{
  "num_attention_heads": 4,
  "vocab_size": 20747,
  "hidden_act": "tanh_gelu",
  "norm_place": "pre",
  "tie_word_embeddings": false,
  "parallel_block": true,
  "init": "trunc",
  "init_std_up": 0.0353,
  "lr_head": 0.00456,
  "warmup_steps": 253,
  "decay_shape": "linear",
  "max_steps": 7178
}
Each number is 128 + 24 x the weight over its row's rms, rounded and kept within 0 to 255. Layers, rows and columns count from 0. The size above them is the row's rms in percent of the matrix's.

# layer 2 MLP down (transposed), 2048x512, rms 0.0211, rows 1975-1999, columns 320-383
size [ 92 115  98  96 109  98  94  91 102 113  88  99  84  95  90  86 103 104  97  82  90  94  97  99 122]
[[139 136 119 108 116 137 127  85  98 101  99 160 172 127 123 150 106 124 161  98 140 152 117 105 181 142 143 120  95 104 153 120 138 128 123 127 148 106 126 129 114 151 131 146 118 192 146 108 151 130 117 137 124 139 111  92 148 121  96 151 101 170 146 101]
 [124 134 150 115  96 161 140 138 130 108 180 138 157 114 123 108 139 143  72 130 149 117  82 115  51 156 145 173 125 133 157  98 144 111 157 165 154 130 150 103 114 118 106 132 125 116 161 103 147 164  73 124  71 114 114  93 137 139 134 128 137 154 123  86]
 [ 95 105 116 138 129  72 155 133 118 139  83 101 112 132 181 114 142 112 162 177 138 112 110 119 150 154 153 126 130 133 117 135 116 111 128 130 162 124 126 158 103 128 185  86 106 103 108 113 125 101 147 103 156  98 147 178 123 149 153 145 187 125 120 142]
 [146 118 115 103 142  91 112 118 101 115 101 136 137 121 114 113 133 130 114 113 118  99  96 153 126 141  92 157 126 147 161 134  94 117 119 110 146 152 137  90 132 116 148 153  96 175 187  90 135  98 134 135 135 122 155 156 129 140 101  96 127 145 117 133]
 [120  97 157 118 152 141 115 126 129 130 161 115 144 164 115 153 100 140 135 153 106 119 123 149 112 167 129 159 143 151 130 150 124  72 144 127 138 158 163 142 151 144 132  92 149 132 134 147 158 119  96 136 110 167  75 141 157 104 119 149 170 120 130 118]
 [127 124 135 179  86  99  77  93 124 111  98 109 117 104 147 134  91 138  86 134 128  94 180 143 132 173 107 142  69 108 122  83 138 106 105 111 109 151 132 147 160 134 143 156 130 111 123 121 112 134 113 157 145  77  94 107 117 134 107 104  89 130  78 164]
 [ 94 138 160 179 115 159  67  86 124  77 110 112 108 119 132 116 109 139 134 106 121  95  95  96 142 124 125  86 152 131  68 126 142 137 105 102 125 100 119 130 135 152  62 158 128 178 179 132 171 149 148 139 137 114 113 129 130 153 102 139 109 132  99 129]
 [111 137 179 135  66 110 139 138 142 103 132  96 113 135 163 123 104 110 116 118 114 136 140 130 126  89 122 113  99  93 146 139 115 115 161  91 183  55  94 194 172 125 106 159 153 121 127 128 116  86 164 128 127 110 134 105 136  99 135 116 102  88 110 163]
 [135 117 114 106 152 158 150 124 134 124 140 115 158 158 122 136  98 111  84 124 138  97 117 112 125  98 103  88 114 120 182 107  99 113  88 147 130 167 110  80  64 115 160 155 136 114 122  99 128 151 123 107 151 113  96 158 117 156 128  85 136 106 130 153]
 [152  91 129  93 114  94  75 131 126 155 143 166  99 145 132 144  94 124  96 165 127 111  92  83 158  80 119 106  94 141 171 121 112 155 150 132 140 159  86  96 114  80 105  77 129 110  99 115 129 121 149 143 167  80 146 122  75 144  84 120 124  96 117 125]
 [119 132 136 123 143 136 115 138 136  94 157 127 114 129 141 160  89 152 140 106 124 101 135 187 179  92  95 118 141 159 162  91 118 148 120 143 128  84 176 131 101  82 140  91 177  95 106 103 189 100 124 106  93 120 116 140 133 160 124 152 182 120 184 116]
 [129 120 118 126 134 153 133 135 190 154  95 126 109 115 184  70 156 144 131  91 136 137 145 149  83 138 126 112 118 134 167 148 135 132 152 115 163 151 172 147 137 140 152 100 146 151 121 113 139 154 134 126 141 132 183 113 186 134 101 115 107  66 133 139]
 [109 121 143 155 131 117 150 101 133 122 126 108 133 117 124 133 140 153 104 124 145 101 126 116 121 155 123  93 120 136 121 113 135 168 151 135 105 125 143 115  66 165 112 143  98 154 148 144 176 171 102 145 121 137 193 128 139 107 119 129 145 122 113 138]
 [109 109 111  83 151 166 162 123 160 159 126 141 124 117 127 123 169 146  99 154  98 116 120 138 121 135 142 101 174 121 109 141 100 125 143 145 105 132 115 121 115 156 127 123 137 133 112 110 140  99 122 130 181 114 102 152 139 105  91 121  92  97 191 134]
 [ 97 152 163 114 134 104 110 158 150 125 133 109 152 117 121 138 126 121 116 153 102 131 137 209 103 133 158 108 105 127 104 164 158 118 150 141 132 125  89 128  87 135  76 115 124 125  96 147 154 111  91 119 158 112 151 136 131 111 102  80 155 134 160 164]
 [138 102 115  90 111 116 122  98 121 141 110 163 161 145 128 111 143 143 109 109 176 159 115 151 131 101 153 149 160 144 117  97  99 125 127 105 155 138  97 186 105 172  94 107 133 200 138 201 102 167 145 139 120 144 119 151 113 141 148 121 111 118 158 136]
 [169 150 158 110 132 101 127 120 116 100  76 112 136 150 110 145 145 115  91 155 120 109 138 149 147 117 114 129  84  97 156 112 115 162 137 171 144 122 100 117 185  87 147 133  92 132 176 131 150 124 144 139 139 120 138 110 137 120 147 111 102 129 146 128]
 [112  99 141 139 120 123 137 130 161 122  92 129 130 127 133 150 112 124 118 134 123 141 129 160 123 115 125  77 104  99 152  73 145 160 139 113 147 110 153 136 106 112 115 111 104 119 138 127  95 119 154 148 106 178 178 122 122 151 120 108 150 147 113 135]
 [126 160 135 148 121 148 126 112 140 148 133 120 139 146 148 125 118 137 118 149  99 147 131 104 137 100 129 132  89 138 139 130  90 139 114 146  78 120 153 127 122 106 134 126 118 135 168 132 123 163 180  87 143 167  98 148 167 106 100 127 105 151 152 152]
 [126 122 154 108 119 131  97 134 112 142 154 120 138 182 132  69 125 127  81 141 123 129 130 125 150 191 131 149 161 160 159 133 126 111 103 102 129 125 137 132 129 153  64 120 153 115 133 100 146 127  91 124 119 122 127 132 108 111 123 138  94 157 108  90]
 [132 144 127 103  97 151 105 151 104 147 157 182 139 146  87  98 127 129  88 147 111 136 139 175  82 152 117 128 160 117 103 119 132 142 110 115 104  94 152  87 121 113 114 175 148 129 146 117 137 175 124  78 128  84 103 122  74 113 105  76  92 123 141 143]
 [126 115  69 117 132 129 123 102 151 111  74  98 129 136 111 135 157  92 113 131 179 156 129 144 105  86 138 141 129 103 170 169 146 105  96  89  97 126 154  87 179 110 125 120 119 166 139 118 175  88 117 117 105 163 134 132 177 147 138  93  78 135  98 101]
 [129 155 145 160 109 104 153 132 174 109 128 160 158 134 142 122 109 140 115 150 119 146 114 132 115 119 150 129 106 106 108 161 136 144 144 141 138  94 111 160 121 105 140 120 149 143  94 190 144 161 140 152 104 113 131 105 134 113 157 155 162  96  94 160]
 [ 98 139 126 153 125 127 137 103 107 130 131 131 134 110  96 108 119 122 150 139 138 149  85 162 103 134 117 139  78 124 154 160 104 131 136 127 133 136 106 147 129 144  86 129  97 131 133 117 135 139 144 134 138 110 117 119 136 104 138 116 132  99 137 103]
 [133 119 163 102 151 116 120 149 108 140 110 182 107 110  88 126 102 109 124 147 125 107 169 107 119 121 135  95 109 175 128 110 117 149 128 137 147  87 150 168 110 118  96 118 147 148 149 124 132 139 131 131 144 135  34 151 109 106 128 113 102 111 158 109]]
# layer 2 MLP up, 2048x512, rms 0.0452, rows 1976-1999, columns 320-383
size [111 105  86 109 100 103 106  98  94 102 106 100 103  95 101 101  90 101  91  88 100  99 102 108]
[[141 141 152 110  96 112 129 156 144 119 146  94 126 114 156 138  99 164  94 110  96 124 111 143  94 156 140 141 123 129 124 137 153 121 152 151 189 102 142 122 112 187  99 104 142 125 135 141 170 115  90 179  89 105 128  98 107 150 171 203 106 145 107  80]
 [169 132 154  92  72  77 130 150 115 150 116 103 116 113 166  91 171 104 154 135  80 102  81  96 166 182 141  98 149 133  82 118  85 108 124 113 153 109 144 134  76 109 154  95 159 153  96 136 123 116 129 156 140 102 146 117 115 110 140 151 144 103 111 149]
 [146 188 103 100 137 128 141 117 136 190 106 155 159 133 147 147 131  68 126 120 120 149 115  92 113 134 114 141 142 113 156 161  98 133 133 147 101 127 134 206 122 140 101  65 179  91  85 160 130 170 120 176 109 116 133 125 142 146 170 141 130 148 134 129]
 [161 137 165 121 134 121 104 135 127 151 132 140 124 166 117 126 138 139 113 178 107 133 138 181 141 172 125 161 167 129 124 141 109 130 117 131 138 171 139 136 107 135 102  67 135 110  98 156 117 115 159 120  89 155 125  70 113 133 132 111 112 111 121 135]
 [146 149 137 180 107  89 103 103 103 117  91 119 123 143 149 116 108 141 129 159 125  94 153  95 129 135  89 154 114 139  92  79 161 108 167 125 124 173 112 128 147 158 137  93 154 161  85 112 124  83  85 129 125  96 100 103 114 112  95 120 107 117  76 146]
 [121 138 130 166  67 108  93 159 155  99 118 135 129 158 167 107 148 134 139 145  88 109  83 132 141 133 133 110 164 116  97  97 149 136 101 113 126 127 100 119 117 122  81 135  99 163 106 146 121 123 104  93 113 104 140 115 117 139 130 120 144 157  82 128]
 [158 142 138 160  92 105 107 135 147 161 159 155 103 141 157 146 112 106 147 145  79 164 138 127 164 140 128 103 163 130 104 116  98 101 149 117 161 149 128 123 145 152 118  74 127 124 112 146  95  84 148 144 125 138 134  89 125 145  71 167 117 122  79 131]
 [164 143 116 117 131 171 127 129 130 172 121 120 110 131 126 116 140 102 119 145 105  93  94 103 122 123 107 157 125 113 138 147  96 111 152 146 131 160 150 125 115  89 127 146 107 137 158  97 116 123 121 129 104 116  79 169 119 127 133 122 153 174 139 157]
 [140 122 162 112  86 153  81 110 123 155 159 105 134 162 106 121 135 107  99 177 153  98  96 114 162 104  86 110 119 114 153 132 132  82 115 105  90 143 120  94 123 116 112 140 170 158  96 103 142 143 146 169  85  97 169 131  81 146 112 100 107 122  98 140]
 [171 166 183 112 134  98 155 105 125 123 114  97  96 104 136 107 110  81 183 135 154 115 129 146 124  87 148 122 150  99 125 124 157 158 112 148 121 169 144 135 152  74 101 126 143 136  92 121 137 104  95  95  62 135 108  98 106 153 132 135 186 144 110 114]
 [184 129 147 118 122 124 172 127 176 151 122 109 135 192 147  69 161 111 111 142 164  88 102 107 125 152  96 106 126  93 137 133 132 122 136 165 159 136 126 125 111  89 124 103 149 111  59 142 140 130 105 153 113 158 110 118 139 119 138 141 158 133 130 118]
 [105 124  97 113 103 154 166 108 146 112 139 118 134 104 156 120  81 152 145 143 101 112 137 147 125 141 121 125 141 146 125 114 105 156 136  62 120 165 141 112 133 116 151 153 173 143 152 147 113 111 118 101 103  98 128 148  75 131 119 145 144 120 123  99]
 [124 131 123  88 113  86 134  96 155 140 143 145 160 162 155  98 166 108 137 140 136  71 123 108 126 156 120 118 150 107 110 100 114 108 141  86 119 122  83 106  98 125  70 112 167 159 103 109 109 105  90 168 126 146 143 105 139 170  92 143 126 125 148 102]
 [ 97 142 150 103 118  82 138 149 132 141 133 128 159 100 142 118 121 117 133 156 137 130 106 129 127 114 115 108 112 129  83 114 123 103 154 106 151 158 106  97  93 161 148  92 136 110 121 134 120 134  92 172 112 158 128 110 131 151 147 147 162 159 144 108]
 [152 124 196 109 100 144 134 155 147 147 105 128 145  97 139 111  92 119 131 154 132 131 113 160 147 130 119 136 137 124 108  77 156 144 129 138 146 206  93 152 145 108 114 154 114 139 132 110 133 142 138  95 147 132 116 124  87 156 123 167 132 141 127 162]
 [146 178 119 116 117 108 111 118 156 132 140 138 160 196 120 144  79 135 133 124 111 148 111  87 145 153 106 109 148  94 118  67 117 100 173 151 139 116 111 118 140 114 101 107  97 156  97 163 118 137  68 192 136 146 103 112 124 105 137 145  98 168 140 144]
 [152 138 100 119  99 132 115 126 111 102 149 130 124 129  88 124 122 136 143 154 158 155 114 120 108 158 154 161 163 134 109 128  88 101 112 165  86 167  87 120 149 117 146 143 143 134  88 155 133 137  95 144 130  90  85 133 141 113 130 133 127 115 131 113]
 [170 184 170 121 134 139 105 120 125 128 117 141 161 163 102 133 130 124 142 150  93 138 129 111 124 161 137 142 102 128 137  97  89  84 102 123 125 135 109 122 107 101 118 125 122 147 128 148 100 133 150 135 118 123 137  98 137 150 115 132 124 154 115 148]
 [130 184 172 119  88 128 156 125 101 156 147 113 157  71 151 152 136 146 151 139 114 157 136 149 119 125 172 142 119 112 126  74 124  88 141 125 144 106 127 125  98 156 140 139 113 164 135  91 158 120 151 123 116 163 126 106 153 170  82 145 103 123 100 130]
 [113 100 142 139 131 125  94  92 153 124 107 124 176 137 179 149 121 120 115  95 162 146 131 100 194 120 110 178 122 137 117  98 143 103 165 163 119 144 111 149 142 142 152 117 100 152 111 105 123  84 132 127 155 137 115  89 136 132 180 156 167 120 114 161]
 [119 125 147 122 106 113 116 160 156 131 100 131 102 127 108 123 135  85 123 170 179 145  78 119  95 117 149 128 134 125 119 142 130 111 164 126 107 189 122  91 111 120 108  91 121 148 136 132 163 135 134  89 123 140 143 132 150 153 158 165 158 162 129 120]
 [148 153 130 123 119  65  93 131 130 137 145 128 117 130 113 129  92 106  97 116  96 111  64 155 113 138 153 131 131  99 112 142 133 145 162 135 110 128 122 144 134 116 149 131 155 120 147 124 134 127 107 172  81 100 135  63  98 105 110 115 182 125  91 159]
 [ 86 152 138 145  81 109 159  90 119 122 129 122 142 150 117 152 124 138 147 151 104 106 120 104 106 135 137 129 128 124 140 186 156 136 163 129 103 114  68 179 108 170  98 123 113 169 119 145 112 151 112 157 101 114  96 105 101 173 144 156 136 126 105  80]
 [161 125 153 138 131 122 122  99 119 136  83 131 128 147 118 149 111  87 137 141  91 162 124 105 146 103 145 131 122  65 109 132 129 100 134 139 121 147 172 148 122 105 132  97 118 210 111 122 114  76 119 140 120 154  99 126 123 116 165 176 146 162 123 134]]